config = dict(
    n_layer=21,
    d_model=96,
    n_head=2,
    n_kv_head=2,
    head_dim=32,
    d_mlp=768,
    vocab_size=8192,
    activation='relu',
    norm='layernorm',
    norm_place='pre',
    norm_eps=1e-05,
    positions='learned',
    qk_norm=False,
    attn_scale=0.177,
    bias='all',
    tie_embeddings=True,
    parallel_block=False,
    init='orth',
    init_std_qkv=0.0672,
    init_std_o=0.0834,
    init_std_up=0.0962,
    init_std_down=0.0962,
    optimizer='soap_variant',
    lr=0.00623,
    weight_decay=0.0,
    lr_head=0.0108,
    grad_clip=2.0,
    warmup_steps=200,
    schedule='wsd',
    decay_fraction=1.0,
    decay_shape='linear',
    final_lr_fraction=0.0,
    batch_tokens=32768,
    seq_len=256,
    doc_mask=True,
    z_loss=1e-05,
    train_tokens=146100000,
    steps=4459,
    dataset='wikipedia_en',
)
Each number is 500 + 50 x the weight over its row's rms, rounded and kept within 0 to 999. Layers, rows and columns count from 0. Numbers have three digits each. The size before them is the row's rms in percent of the matrix's.

# layer 4 MLP down (transposed), 768x96, rms 0.0962, rows 159-231, columns 0-95
109:421498547535536551476429493532515410552426463444527577444393470539563606418593557521459531468602540478529491577529489516517562528508489374468506539468529491522573495499462408509445465458536565470546567498552494453547511510500455478447498564527475622555537478516500515568479448503551442439
114:455446480554580512530439476506587513491554589532478532461469516527504421363504483535474522457497434540518531503407423499495410493446480555469463558559569521456456462547455575433502496420526479463581567533426563543484519485509436419510524547458472497529636569439473500422495484485588531549
090:462511491546538466536504488439557484580500502480458470412511457490496462487447433457481501532487438495503502535463424564505576541405466466445395552546534440499578500434476481418422494364495548470518509506482479486596539399476490518445479513460375497510528540535366487469488578380511520487
089:584391430460538516529548443482496533464429451519469478492444480431547457516462434412484437412429500473484524442414482499479451475468481556455564483486449513420551453519446488476463558513427532528437446435415443537456484373532446527438620544517429541502508500455524522457478503601507472568
105:573519444543576519502500518472467440541521614485545600432553582589515515537457427492488512505479490465550539462504476479517558587498440467567505495458521431487598466487482493517477443440506530475618510447589447499428567581550457458588478461524566424497444534493588558594504495423484538490
121:480548494540441452440522479468471573439500424531492425530558523494620568507552462497529529529507439453521515559492505503488503532549505531460574456524486459484500551435552540444474573491539422575550395415549444624503409494524490546512490499531485438486368476479492519616540469461451499380
108:442555481478497478401468473529506496508466540414449460523573482473506461502524456477497458560433519522485488529503538537497557456546578472513503474569443529464625488417426544617498513487545561471533474475581472549453444531434606376528476466520395491466555417509578577475513464568501498401
104:504500424468508403490501474509525519436555444581406517547428459446538412478563513561486419435488512507482538462448501561529518543509526588488567490555445468574419570521569478533513536524412496471531482480504592521590573389530369407579503447495405475488470516526523519487531519526507499525
069:497482518421471460611535524481546606534552407546537536380465533452560479440494517500481560468399473494500472485532527459472586507398525430491474503569464504519505490444442451409440515487387422410512544571463496493531555470501431465518453461415545474517535527574514550427480482433491564481
113:454482437533490530456466506423511492492519511453471434528501428624514452456539561497510424424431456551532483487506481478575451427564468501505475424402426523457459459560440435518480528546421518485648516580535453500547505423499501508461615476558500446478480458489520361502524491463521420497
084:469536433467509548548500441498451625536537493495445512512512521570653564512488543504473467527501588458568558443586481498461524498557538505498528530453550449606501546488555579534531466533423469593459505599512450485482532522441594514582540561446590519455499502535502553503538523570479494595
101:493364471557589518456486444457496499519504632543429488501439404466500537544453479478461420579451480446550441517504443413497476427571412497504465419513486426524541467517416484465485476490556504500498569556448418507535502577532507459443580570532501529497496405546411452522562493521469517491
120:475553520486518553490505510535449441510507462500533598408381466461478511506429467520413518536448501471512481497545543568521544454469453542551513543494559564479466493542473537450523534546449473472517455321511480449498455521425527604467594448540517479474557459595477550468389535618485551501
102:538537603437488490489613548454555451531505502505532531501488476603513559544389503475495475528497524504550505479494455457452558474459552571409485470581425467556429428494480523575476547532545511492427484542493578634452507495525587523459564518517507467547502562538477387513365474550482492528
098:600566382455544467589381514535500596498475504505476471516461462502503420539575413485466491476488547453490456518521484508500526478537515525506504509490414447537556528561417514588475433469467393572583508456451439554446484554548460435459511535539445426476447487516382570537549504531560491482
115:504454541464485487435404577483565522526591510510488527519552594562524442529539521452460397514444538475501521493468485527534438493535555545517555532596521445426502510564484438378385564428547444527550578381521459458537507553466505528601530465530537534501521443499509482471501565508491444406
104:474578524585519479465539514509561419417419501423568460471389510583540509494423521509458525463449478552478542500489474463491545507446452427451496536540464505441531505542472570488502454519533524484574512411387411442430560574565473479543562441494497438388504454610538502484477451465530469556
114:522431504495493413492594421540443538591433516589557453416388557460439537462470463520436455523456489498501524543438440527469579516491598550580488472503468500537516503543532515468465418607496464493500490523526480474471517396420441476514473554527495502561445568394554500512440512537471405541
088:554468494525483516504520522577555452574509578561454519525581509417514548510561545583602484552526510559586505575488490480593478483530480450501513559552560584509523478565546461485486483498538617528469510561558641471467547529491560467498484418480509502525518528432614517430472494537483620459
099:453509569562449507482474528583459582543537500621506500477416498441503444664537537517401480522482506478430539465466475484553522441477477560545489560520561506507543542509512543484453575418493460491599539427502446464443444537530533492490509559496474446463581487513436475386570557492437457567
107:481590589509486492463513441416482487576471468503559554536403429491551540511492596519568503499519502490437549520532456487521529488563468455586477456468455361492517489454633504371466579499550538485568556500471443464538518460488462465427522387577473514543525497475533567478480514449524519570
114:598412532469428495536598497459453488602582444497439476484528509437541535410507595468483500463444461528526555584450472530508560584536536482414440494527445634508546531487498510453569504510471553397522498612448465537563484585463504423464483471483553514494437503564490510452523526520460488495
131:494471456501527549639549510550537481540504582438424510596622498445481493526537453487471488518444500460502593483544409560520591479564481437401488475562493509508510487566413508480559526527416485459550538453561482401519509485502504547513518377487478465427461593506452523487531554518570478453
079:539454628464509445487438441528539470456428522436363525534524486434521492529512528440481531479492504470508602479474422518452562570493461518482559525531526603592530474590523518573516460514544547514368533604497559526544452410452507465460421418492532483510514480487536553491509479565505568475
096:463486443555609498586497366480425545537491554539483522470483519621534503450464506449537445441544559470555475532456496528515551453439506536503469512534529472504535526547474472335482543506525525500555454526487457498470502551447479534471588514543567539574508475452565486537422578470556649500
096:591561521524416524544577532492518456532476415520523483482553456458542535525471449443546556634573488534550464521451488538520623530481539534432541520517520536551419475438450492508494509517491419405503448539573547437590542507450501430408564476510445468402494497567482479534571568481512462434
067:486503467467523428452528421564490482483449408560479494532391420475496493500452449446440347495520522546501462508562612518453484466456501510460487479448492539547393519544565489465451450489493557502538424551442454468534479463523501532512589481405375457517472428579487410531458466525477448506
123:507474449495415379448438506525504523553465512552441494481409561555372475534468453511519529403443526529477443519474506460423493499454519432463507506522545513428562540517478539479527568457521494518638525497492565480517511571601470491550482559528604533485461480512494524592592565557598450500
146:486473541471516467463486520499487494501434455529549532468567525458484466356562621519557539546499544450495464466517426570535447473437424427563484493570519474543585480567467426421425518612452514492463576446531539536469431548432437543532403505542418533547548546493496441500523476514498416506
088:439424385365589523466530513587429494461432475474453531532499406500505518482566497539415505545487525478421528538498570466483396569561426498579542512506540548505554528517525486565518522411494606489441500484499598505466530497480492509570471475538537498493555519442508508538493469498569635504
089:600487472486379556491528531389483499482517444523457563512578479376389498552368448509463564507552497466450528469503473425486449517470489479477451503441516565473509486455466422548475401518444523494512545510498558481446438444568556526505453611446556511478527477474501558522574496484588540516
101:538529517547454488550439490528456468480487598500483635589522482477525528436489493506469465543513577500418441569525510510485495582504567491558515398430504508517497435501508429573473464398593456473493534480539482412541578525576424554421448415564474533506558438509473506498540564434522523405
084:501398415591493447492454399552490525453547449534515466418555479509476559469542481464448439459538509439509552548562602586447510509476591594505488448394542594534499460420514500484593485521442506493514475444462476537525461605492463473474416409446504482433499520541482478516537440536511558489
093:446570457416480499528457565435540517424582508531489663419506417436466564530547397473446529509545502560565564496443578566413456527464576466478492507531445440563535543460550552531511529448577464501454472455530529538521492539565543474515483516469492517507485469535424376464456514534525479502
135:558494469492559556473421530569497566391460477509490565413494503464481490479487484531562511468550511543525530511456608480522568471464419549519545522507409539534472563508521512456490595492414528467426414470487503566498600464577555570504403405416509489551441410578458505522571525475443501518
118:502536578440582475535466488434438462477483467488453561631524525434490431566470494502541521513543393544469578434473532515562471534438501591504529476517586453520489484428516384562460422501502573447505465538451553453501447553639565482461519455461483455552501475475412430484544466468486506506
097:529478555527510514426528513555497566462449464460512557587544484439546511459452549451508491508435521509540586497540504507490557548634432463355563500420489581429555478510443494540544511581513462430518464517447486457531511488526551558471501492561509447529393444542516581451510403485479473380
112:531533547574432533488469505534479462433424543511463483491545504557534522437459570622566544398536504523547502452529570531440541562470493514439478372474486517489435534465487499548462455451452492423427496427472453420534468529526470493527571563566524449559424431556524425512456452470464630489
083:581584526589471483514490532547526550473452512571550532508492601524554499522468458537521498498593494550531528516542498521524439558458548442513538515447488530499511566542554544581515508409455551594565448451470508484521584456420504532500633564539479440527466444552440490488400477502496563649
108:514487561471433433496503440569528502511371526562496613518514510390574474479557532582485486421556389519344593511429545494512513494556562513511544454512557493435483551500486520494459515471504474559470556456577471559483473465464559579437449527535501488563541498495409484524452512541536476532
099:539571554535476479497520507477524511504530526520479495514439560409446465481581511567508494540472495533592540606488498482587563509661541435477417552491459512512523440519398474547496463486639512549553449534554473499466435428556510422612427555500422462470493483514486483462531461455506553474
117:552548465423401367554569397471481442533494498550522452595495451579528566524524383574453509523501542336547528531469541492487419521506481412553496503473441499458537505504527498511420491439459508533545480496447501463558473623478515504509443502520446447540530490509507548463540484482448516553
084:551499569491521474512435444467481482515466569541543567510382499626439482430540534521444493435553499512503438494347533465536574473504455520473504488480533433528503479435498474423436470432493457498477488456580512478511537479514485543541441461579381480491424572523484382496472402470478581503
095:494508446503476624436502490519528556440522634551507546445446467525437475421525502488424487461500437542505466461528580431461518481430449427502471551464434569466470423476589446511542518574511578483523557494526463540568537423526469413536569553490541486504504513544405489548598472518468589445
109:499587473516510420488592322546486535483418460476460510499452479490571489533487468532507534541436534543549547539532542501486460505479550506516501444531467483494488638507549478424457562431493665529476534469445452446460408507457521474509431486419453515540488479498503439413538496590525508528
073:521520568506518500521479504557507508499597452499533495440601505570471569470502573512479506539568463521571498595530408545493566445546506356426586460516561507528426456453464579415477478538497426395514526437551554555529512478478563451489488471447524467502405584464484485459470461461412501532
119:412466460553492450509475502458532428439523426445522459575424445435530487496557480406560527524498540543506431547482471413533491513453561575530551467446519536534562556583481522546585495539514497511554440487526485445421533462427425469509541437497483548486479606457662554515575514552551490471
097:507494545439411443483497481400472472554519489561519502526504562532431436517481417483486501555489478479416452542476523440402606511428545500473527526488460409540439416463563444556540602506492416554481513388548510517497536541534460540511481546558467491425480475511448489484535541416510416368
101:447522479533518566527447483549526528345549544535513548452431419477522598524503502583568483468447544434493473498525488534380580481461419547527441588420459501508529582503472477496434479557441569508512520547495472589483486506594472513484581518467495561464513381534424496469469494541485565517
117:425500465491518509510381585441463497468426576528510478529489532477564448441491482445537461576524562462519464442486554464437520563534526527451531563459589502417578475542550439478422470472420433476572561496583501601496508431512541478428469580487457478515550485595525504442553553484533389492
118:485502526472504554486482516536424483546484461497575524551545514484488555519513498511493498429521500542496530551409499495378460471481457542463547603444511498501464486462545506476586502461564634474578602493443594433622536554500510440446584493618556456459507473460603579486518464506560505542
117:525415499494526484520486530518579593543486498587463519554559512579424497511432528574503480482484492469580452553504379583549487527520519561604540433556421487467501432492467516519477501530536362507541517472455488553481458511482462409458405554432476487499572570522572471427395502520506545526
088:465587512471528590510464487473572578520514504458558503532589576586501487544567584472536473479560399483529503505547473553472540433579415557463609500447586485494468541474446588530579516539528420530483560461565507453538511575447467567510482502516520502497543549509564473557518470635504440506
101:485504439451423429514531596577485497491428479426537586500560547557458511443497527543470470498435527438530418486463492494532450457480496416447424535675454509517530541462440596528460488491541516565511488512569501448452506522483496587519478438473416617532515564524458467491519440544538503583
086:367438511561544549478510518456504526439489558475465567446516473495541503453484554487512434541529616534528505513430477557568536493509479492451473612601498553421546636479534518408457506446482545531523491440598517480502517391490465459519491410405471554540485525510454433425516510464467466479
070:524507521471517497480518514596507499430530551543484553465445457438476538537568490534488485565451557566410504618420470425608408531521524572442516523531514543414459477538496499563581561454544480603415580482508578528460483452450497577516489500449450565541430574501549503546573446459492517527
103:429428533499556538469478438520559512455545542486454433430468471536481495539523609484392474543551506553573472529493485607510531498521521516476493388564514538518499453497569499548479396590538540432434472478513529404555436488435476496589431503531392540538561537478490553491388520506510566536
105:482531405540502526538561491443527532436512435518511520536502437471604562566493480515492435549503525465547521517465504434631399478480538511506545558474491569538511513469426471461459524413512546563489443441448483574465577377476530418511532603547478532516510445471475435428455422428564514434
115:450421574496486484530472532552528568545485484447552453557468455405580548538521446470472565435465495524404493465545476429523507576517496571559527410587487465470468484543481606435522532547411503552501531477484444433488436503611555484416530499533573455362471492572489532477448525527474480475
113:467468464554487398476539402516480448486573547525489580513473461490455493550466537420455412520519478477517512500497564471539532453461596471440488508465418495523465402494511545519413509486663505565465572414501556496419489409480577535491515496498472537493549567523477377496488508463558503403
087:540571478483510490541493577480478511398532399534540476522519477460540576477439521608411532397484511497441542530451544510539516506460428486525539493430489525387609503506498521504490533464410489561504495458510478514624496558610497519535495565521533456460478490543480424427513498561591458615
105:532547478440490532509563420383459543454402451488451414442597451422494575475414426568563551546574480483449526478494507422497440468478429522555550476458519422530471505459442392450543473483421486502530454541513540452541516556492449532533515524545594425531498482556423565508481517522519490551
092:422400455504575610474430457559493545359491559408510554468505501507496545449553538500410464568479467496556484460496494498430565526495515477511439549520485428432562434523444542416517457482425485522567488547537542522450432500548487517545452605474517530416551606556509544551518488462510520489
112:479488495584497554442577454391445465461584565496522440567604553500497570497527524439452461541441483417498492575478505407465482406484506454443526446488482536463438496541515519390584474427459599488484473476499489453412585492542473521492599458503609533477472517504474518539502510452571537528
075:517621509503440516430511556439531436548509479391419357403479423513453532458451482420494498489442534499570466511502509512519521516534446427427574451530402479478562465489435469505472454478461495489433488467490483503508460506441511413542474556489464445501443528487525513389384534437567468526
102:480408456484512481511501486513497475578555554581488541506483489538613445493498522494501472458468464518548481574452586452529476462492437544537445511507571515578466538553512417487549616445486555553490506605433480500431605462485523495475522472382402521504455529511443558378547418472544539445
114:506516616468438464492518522506567525612505427514489524448529446487428435525515481522458532388577515430371485522465489436470482549514593540502448588511526497485484481529486532461555597499482395554488546563481472523528491461471478563427561551446551499517556581497491582576522426580515556524
067:465465484461437522447513507497526512558421538492439548540551583458541463539482553445516394488447613475587498592555459513512531577508546511570403536501430517483553518462446434513486459449500495538499535482573482516449625483433528494490481543460492423577439440446413428432493570474584477540
109:452441532511494585482487481465525516496526533474516393512534510381416469523564473596543598466571518562452547531455588435455502540417485602552591491471563534544526513513554499453468561422496563412541488514530452476528532544475529519399563508531519498468536516563557582457478416526458446454
081:486442482528521430503485488455467523547480555502535410507481604445570514536464519459456535477543575408482493500529533447534396508484501461509487471529539481392560546613497531473547462457575543487476593564491474566433519659514527464554393483485494466565549461475587483491609507541536469494
098:430488501413527474465499476500546505509516462523478428547525466525466507460533476456595481518533547524467518425554473497506511448518519493489429598494423532430534463368514510505507554444504518540513512554584579566442491440543354465500465619543444514526426481561500485421367470555430494558
116:546526530584523521589480502557501534633497499495463649473536493519534545538491463417512517527511474546568513396430509485554489476561563553563443540502483530455539470475522575561502483495469472520570416556491493461519525425425439375439470498455496542498529529495580509444514626472534451437
111:451557489475529485500555494485538572589431547554483420529571453513536501508598506567454555591487407547493448497564553453525504539492504448562380480565513516462464464504592365476516522513437515440522475528591523439427414506496468535446543529471437566452461504382477513497442500546504487537
# layer 4 MLP up, 768x96, rms 0.0962, rows 160-231, columns 0-95
124:498476513446515521464457473478549584444524565494426436472474469572532551414514490438516481451497408451538467548478459569500471477475509552435528546575488433503408543513492553430574565506572537431458518528528504476490523523455431397451393511525530554526503554427492594505497628503467583607
093:467476542470504450478480386531584500390451499548497516466488562404393468482558598519414431593487478478534408552504500440495484490553492503567520499495475469522544391545549506509526461575531433556517455442480503610551486507401500482548520529518529515457498474448514477508493371454513402513
094:498477531472510535585584554471506555538417588456520437476523524497558465494577495407560487494447484550521616482479400476523471469502476528428537553555456423474510479468525472481424456558530559411461467457478527566462539553461403536455573480516526552541525510614529413480520499582453440404
107:550496586505395392526546531466495425540465578405510454491542473436427523561470534552553474552510498514524587410584517545525466504475490436510478468576497540582544480459519468530461533525430434535480489529470382512561381471613425519455491479510525462508506502441503433471478434460471487421
100:527511549539444575479591522571420518487444584461531565517462507483478424535484538417472464468539484448438565503525474566533434524518511512532531502394477418449466599481519483431511556481454435542472515505616603449448551525423445508540584419423480451511467430537453544530536462526435448539
099:454489529487498446550479497482535531487431524485409531505506497600444494466411492546454438543525498541505520535485462516455643532481359485506517547498504523362503499530475539441534537484529376447413414577521543479443464444469522513501479498542544496522558550575528405479455496549540436606
099:388557545509516485451459502531546454493516518389444518474538508519492479454482526532470572514518422524415470449527464481410504447482535453446496523474584388486507548437486574458600549465529432491494499470507465609559503510446550594454430518535540392479528495529451436421545505547418397526
080:454536564460544516461459470497451438450535534527480597432473480490430521578557493468498409572531535475585509504499523428564529506570549505467538387450427521510550523474494503496514477465541465565556478477512538610515465375587426521492525482514471449545572392503456482567386408544470485511
103:481496528483467400476513455503565475465480470572482381448577400574495528503587514484494457477428418551536568519560481527540468509556412484515442514475483490477395513534599542417529513499489499473451489451496451478599483531542491435475596593481423404411455494513518495536520421484578497464
090:462488541534426534429528431544482489473576617525567501552471529478488517450468563526585588566450522528450550518505511403535480339519531523539464398504510464544518598483467470425523576468514472516508539583463561563557432461567527506499458483541507514426499434575550505473425461474557477516
101:419443415472493519501468506459541419450450504482445516502597437445517490535494587491501471567500565473569421438535460523489482492499565432534484485613505470573543597438521508447526454462476620471443562533483471497615542421542536473598542486506473454437462462504597464491460444533461429479
105:539440457376488534504439504590593502461485540413414383478496494466405500443505541443422507506505474502517423500469490460539467429512497532467472513409463511480526485461522496478560503610548521479416511565494489398556501509448594493475419519561520521466526446546471480573566457553577574561
108:453551483475504492447430522508447500511506424414486428496519516519478518547570496438568570539444496593405528550405541512523465514484508506498433566500614535521463479473422480549515479583445536447486460621516474461570410470487556652524514574578484425446471464542488499514509514476573534542
095:414517495502548492476464397529449551478555476463473465487458539523608499468570473425513563472537515513489447475484541532531519560520518499531447472553408497538474401515479514558415446528523508494459510567435450471490468498500517429446436513510594476457414659440517607464586480541521602428
106:521477488487421525441536569543465484480454435403453538458541517556447504435490544510496458435505445577521555441475507477540532429486541452481399479451508517395612430478563514455530503610496420648517470492462503481553519571556493432537486531572530451495520584524481509576517540438564440504
092:493506473479464428603541510437442529508580461524369454588522469462523443481481582508441447542546527548544565490595485506519564504481439581511538550559512464487546431466501395478430497503534574542498509428628450528520513479440579536562477468611482555441493483477493455459464548441467500458
106:478552541467485573520488461464450473473448607485529579528560576425532516602533469460425551535516532469505453449515490425475453490480364452480541550534583452507507473467517523479568532553548592522577486599457469479543504536436472446551582479577606497513556525553432583478545485462488441472
110:544506475511494452517478503538476551463480390530550433541529518553511493575534528520469521426372503483449470595508530589522519498514520417463586459502506414496380545559497455403507445482477460572511495559442559488461545607575491525483503512463509461459355429566430448510480478490483448531
094:497490368569491560453540512558531475563499571411569513497514500466507526412418510522512522500435530458557477505533438497513435464511553497457537554601520450535512419543533566448556552481503503568494560488468529459578530507530492566521622499506591412439455477381603486501516446470447436480
103:473539443439495454433449462563487571458597460481532362544440511436545498503553538524600482493520484480437470498589446537517422482453484448486470444511464509508531592595556454518542570438574483509488529595584536428425458561542450487521498491563423486473470435465565531459507431521561459514
103:513538459505503489420631562574472505644552450407510588571555538599424517517492499481480468504544461549489441527532595542429479555459479475501485456503439500469586506530498531601425536406536458556516466476532494547459536471485475468456487501511544472407449455473571509499470441522494495395
121:446465494495416478456523445530530546548500523519460461514510516472499530516412470471574576513413471484544535406554442490604582460488604509507528581514456533485527519542542476519494595471550518519455448511516403474436565504499579458382482636509470459439464398478497536498420531487454522590
088:534449510386594512503439538493551492529493391446455503514529460464484491534557471390462541472498461433413532509552581465367509601526498520499523549520576465568409470530466546520537380481476472502442483516446457537561447490513465493478487457515409397453515459426470532468529485529528518417
099:525572485452383471431543447445487509500498464543488550549463542479504482458520494509421485565544574464580523553545520489587476498567427499564460518559447483527507555504421466604449456544526488551513456468427540548473577518428519601466574514481500512395509509558393490409477413467428440533
096:452467536496440448526474397511446504463436630539569590475557585400553428581500446489451602515525499445578546517505388542511540483522496567562500427455529505520559512498473488516428579495558443454505492537524525509498575455584525460502476560526505501383483462501558529514516498432559485542
084:501488560555459509406511509509606531519556471493546441506571615450569475535555504510527503495508462491510526412488522524484527426460556547384434548450569466478532472596418460462546487470453576476575408580562509592431431511453532467519498494553476451487557455493520492432479577464596524537
113:516499545632429513537470474484532539477556499406508516547580565560483459455482505486517419431445436522504495517488474515541498471504448485484490538413565583480481500581572573400581523506441546564511373471543488408475501577538352553484502488509474493464495502527503556525539449482587507430
158:482480495498568492494493566526554554400447501485498495489522431433461447407531587513546596441428553516527425531443514462508471483437504505508581468583493427555544469525440443497479558469463567554486648462517530490497498609480521516544400511556398573423448522492495482485503476506542393502
096:498506493574524566621521505562497524498499543554471420566528490595504485517621506507498466384495537491445551505470563560505594470466539505513543543486570448541482610557405536529455446508479479520419569467549598518566452567562477519561455498457474476507402522489397480479480577506511521530
096:461447512553490557559539597623526594447547526539464415522464499527527440421500517520465538496504497457566489531631496545562550555422553533455506381604525400527462534497479482482439477516570447530504506477504490478445495404583496514467428469499433506592430470530465524514520529434482545509
093:498438446477524436448539539472435462473497523517425468458536368509470542506540532525449510599454496434548574453512498400443472557579428437572477554481552486407539498510455526475589479593470459539596519452566527492567569505529481498521555559511507506472559415580495534480526428500447405529
081:404509432564556506499566528476482473497410409420525526492495465427478491374453484543588503490503435586480476523521551516507524486491487506618512560514492517436428498398593522554440513522461509434511502491543501603558532592562471460442441473435477395530573497549432534532485548506482535520
097:560568404458438463513464525381461497454582499566549543577496487441465466558551411481451514480482539447537504513474463604488483466461421514438532564555488425514440517449444528507523561471555522518481555406513448441508468551504567505536638501461508520533544482547590466411476471531591517553
123:523452367528580367462544542551546477468536483575555453541581489476503548497465435428547518471458483505474494517566393488537453562510380565476465472539440460489558446533520509557476477492524558445473412502459549572499487508536484565490523454588454557449460591463582489536546550498555485456
097:559505481480462452480451533571445513523518520469470419516430561488533412455484385538443477527510516462491502394525435492470445601563436454467467488439522534617479585542416468477436566492559561487460475496509553520421608562454519593454478465449488499511392470519547424500504449474508483561
098:546475556524449528441599532509525520475554464571503404457497472479498504467392492438594461487492496489532543522611449470533549507462520603425505582518554473526548428548579486420466475572505487541536461567494536475534475578561487447483521567500492466459396521527499490510419381462470403429
115:502465546409449532513561453477424523419401518553529522528505405531545558475598534564509466523429471405485461461452482460436443504413437509566401530585513448444576582428469557510475475606504496500474520522541488426556496539554589454465452531528466460425513510475526536420518486556521520499
101:548455488510510514507575506591595530443425504563484495500463501455473406487575490494447558514469495485489512594507476521519480480573486576578563546431466472479541420448543527563659531515547534508479471462527553447600530625474437454414455460529487498482478544524586549502534404458466461502
084:468531437553524488552459476526647511546470560440556497429477528492502447506465498533449465572521598500570484570524484509483487527586482459460536524449532606484486563513642459485469607481536571508516449529540429470427436558454415500488614403529446430547471462523547496490508473497511497494
101:512483560501517454517522424513623590469437487574452445521551402502477553551491473472483528577540427433464482447549534551408400520519477460599558485397492499502516549567592514532433432532481468481443414473479539464447520562463480539456512499491441543459474600523544510494524425556471443562
111:501437486475452468503535535467541478434533504453596584501551583475521569493480497505389561523518516473485497545539502613481492495648526524514471525433510500544514481500558475452543495431493611449528415445438491562521441544398497407479481602567458481494541484525404509411540522488583527504
097:526513482497529539429454549551525538520551546416517493490530479455530489451568540590398645580463518504460571511483582515461446454360527514506585562521484549452567480495443522585484589546489504468518401490512549554595463500474498560442504516509514497478513485363520442523437480507488472476
103:546390517488467553440508488470563567531451542476532500431422435635441470542494472463511526465409476456512496522534602597487529545471538461496459447428488495568497537522487431516467440551468530523567494484583591477500501405456471511580605573453495469547399497484471534549599515482535511484
111:474396504525579475532545476519425523540477530514362481531523489527516543452434559491527546545428485414528498494445497422529509444492411467488484466511479532465526571522478512619559497550510541456473521470597526401489649490524401532526482500484436528463540525605517464542565492434519449581
082:545545489549578502518534452563578562412540394536480484506472466540480427509531491481414543520434528482528476530497517447451392503511499522559555573515501539463428525549369484472482452604480504464514499481443448536531431572469565554525525454559521424527430485482571504548565428622488580523
101:459515608543494442525417536442507589426444440408511454489546467543519406427463415470586563415500528511556499487428463472562591476538462515584504440551509471537483505519508603506558467495499434478497492527505504474440565566569497452450497468493466551429434527550569474510572410552551510542
104:414538499465564558470447536596559428590428516489436383500517441510443519409511528475437468500514484528415450527505580517516457526479496593502419468540502450463492458452505542547453531522535496432414534500503530602524487372488542481563467471387548473481461489454515409514523463421470518539
118:542511524473468476433519445495518564495479455495547554546453557517459440531483582541409451472464456504474464440548602485465455498571490482422568564545447510461430540534498455508480506439463455494448518560510511442451462594537530537499606561501464392497541465559348458523417545504611483567
095:610471505431528568514505499557478476484481613483439633524559484616449529515497482526495580467480457551480563493531552506497462565474578615540580512507506438551407475475577495525422588476486433522428406525516552480507477497504517549449538520511515406459473472496596501468430501530459529530
103:460472511562458574469437530450481492445530492491599536549638394615526404483547476511500450446448504442427457453402452514455487417532482525594527512542503502555472494406606487468561493548528476500525495497445517455519528511551444502435497454503407418457467537504523541460474410467508477451
095:543550413547561570543517506510480466441489467459423510458462516496587427472482459534469539495521436501613547556488474537521554511379547542449498594482418503561439423449568485411480554501514465540573500527516442553492447482467494397462439519511473455545457517533523496502482559383610419517
093:508482476446517549431394501440479487506551492507514425477588509510522541530503583577485530496556395546495473434538468527545379408431491424506521502521639510562519520529413604454481571540498459460476416553450425502546468510518457542518445550485564554494481447560550498483481524594471527446
100:505440512557438526461511396473504540410487529428506497437421586537553531409466470487458453470443558476411495414555529547471544486547481527454489576504583622487478479549501540529555544594574480515499475533547560483520429476419470512490522614494475429552506526535408455467485499521540393499
094:481448513480543464471552471516546508459549490570522474498523458450498579487431493509448554534479689477543604464473527530456493495439569510517488582489499517425470543460533588512559492409592370570451496461475545418520466524522602538515537503444526446395491486523520506470537518444552536448
089:518393456480453547584456476457457453417479556541535468462507528565546536473534532495397470481399456517533495539475581442464455539470602502556514550495467470513485476564403547589534502444495505568503535509503517556396492518493478374542434471406555510571407501485508610457496486539505537528
114:543469495514526501455542421540517471541545529499528443448477382449461533496419469444507485539554477562474485480506532505432499493448487475485438509508460450538526464528584510520497388554458502516455560324503504591431497454473510550547498487351398574515393515515543538467514532432524421495
097:437505534504485549426479576523509582500534497500510495437503499508524488464575578483416462475517471460597501429532517517515426475410547527516451568375480498575417492497439574571460580577558410469416480515540470448480516477392516435485469406498490530466569531442443411457539513503466432523
108:443463441460481499422488491471474458481459425542471445558553538451468517437501439568535461572417591506450568504463476492475433550488507474480479526459535479506580493532501539583571546450534534550442507460466454610595511546584526421478462507498589479425571467537546533520585358426491533494
094:485516528529396488423520541609493532566454501424501547530534527555478442532575515547470564601408500592410496409485418500510535505543485560567517489461526394518459462393459455525465516529453441531512562501518494563508434492544475534473472493524532480470449542510484574583520518557365440505
098:424422500538455461572454472564547498472612451491433500360436579512559516469521446553518518473533501498478473515455423519461644469457515537575560571498479469559504522481552507519479537507597582458491416544488512507542542496474518499480485513475569504467584462531473454493515633481549603465
104:526496522467449453458519396472536614519479473535462449455543529492565521470390469477507544606542493406496384528527453511565404529502407484548464446548534448504493536506534434437553518464534571443547505560467465546540420441548449480526554489471497628532585560544484469510518498487590482480
090:455483532566460615449506487449444567527582498546606488489446511456538457485484466509491540601542453510452460428539506475492532585505521545451505458545461600526521512553555460571395532454510613504469488470528448619480489484493569517522538611384450455526505498493507471455488517534590504424
111:514512454530423480426515551492421440570489579457465501486450408473418481456575409518481509421529577417550500450517518510481478445600514523484379507560383481512559489488440490390528483507483443514563561548532545459548506613626529445499510482515551514488523505518543521524543450495559522506
084:502495487481475462482459588435499468491431447466451503469471483527654520578531414479544487550462519497525535487521548572514430545510493466553550391421434504503572602491471413544426467433469510527471399483465473432546502492482463552483484575386541466455546434540514540451448471591461481555
100:454455553539489461473509540483410515439584588495607527495469431508464484537598480437465470555535538482607581497484565442523464487586500504620339559499437470554503429544539483574564458493476542581590510517486527548458504512464506438527490520498510460478552441486465525458442500474537554488
124:520633443489566446484442479541447481427539448389524427464466493588425438542623617545408480515479532556509438474550547553532465529506408478491483530521532533473414540452463548502482596545491524489501437505487463479590531533564537528522506416474471505503405539485484494563474457498538545512
087:475535441455496449493496584494547469463605520541534468490542435552512496508499476497553514480463579527529475478630410498483581538581492501531552435578514562454498459460528538468530512411501524496445518429549594494473475529614536487499505607464646465551532450503527435426408468523574494498
094:573497545621547534416514511505499494559529563478503511521487498553433484529556628496436522495479405472524500446469555535578603476543469513432447577525471453547450437497421542482445546568452455512508468508483385403489539557496476543456526488463474530450421459569431584439494563440536475516
083:567518550443523385497533544491572500534538508456611531557505543426505579464518530520457502480433500495390519480587470566492400443469470455524441494523484552396454538514483409497468583528626463513504513506473505509563438507555588453530457401526460494493535552424469487454441565553450504487
101:497443559464552387510597549538534459514448458483397521503578511470488535515580509441474459419493532440485441491463496543535420603417587515532575504496591488502456496548481617521544426477429518454448501458532449499526467500440489574415560564437568512414517526533529536473507468524434502454
107:445534447485474533451478496535509446504424539473497548500578522538488439451473523615481451447440476522497528450527525467493424452545520473481466520554550469433450517497538439433614467530548506509508551406496569509560486497466502460581454619540511470508489615454573585497463517513652400443
102:499466460461406482450520529455549558477518496473581544567465483541461456432543473585472419520438443398571499430556513513410533529518501518480527522364579568507586510546486536470484448574510462635495486461470541501466570596495437539455496566541534430412548508548481543466489472519542499465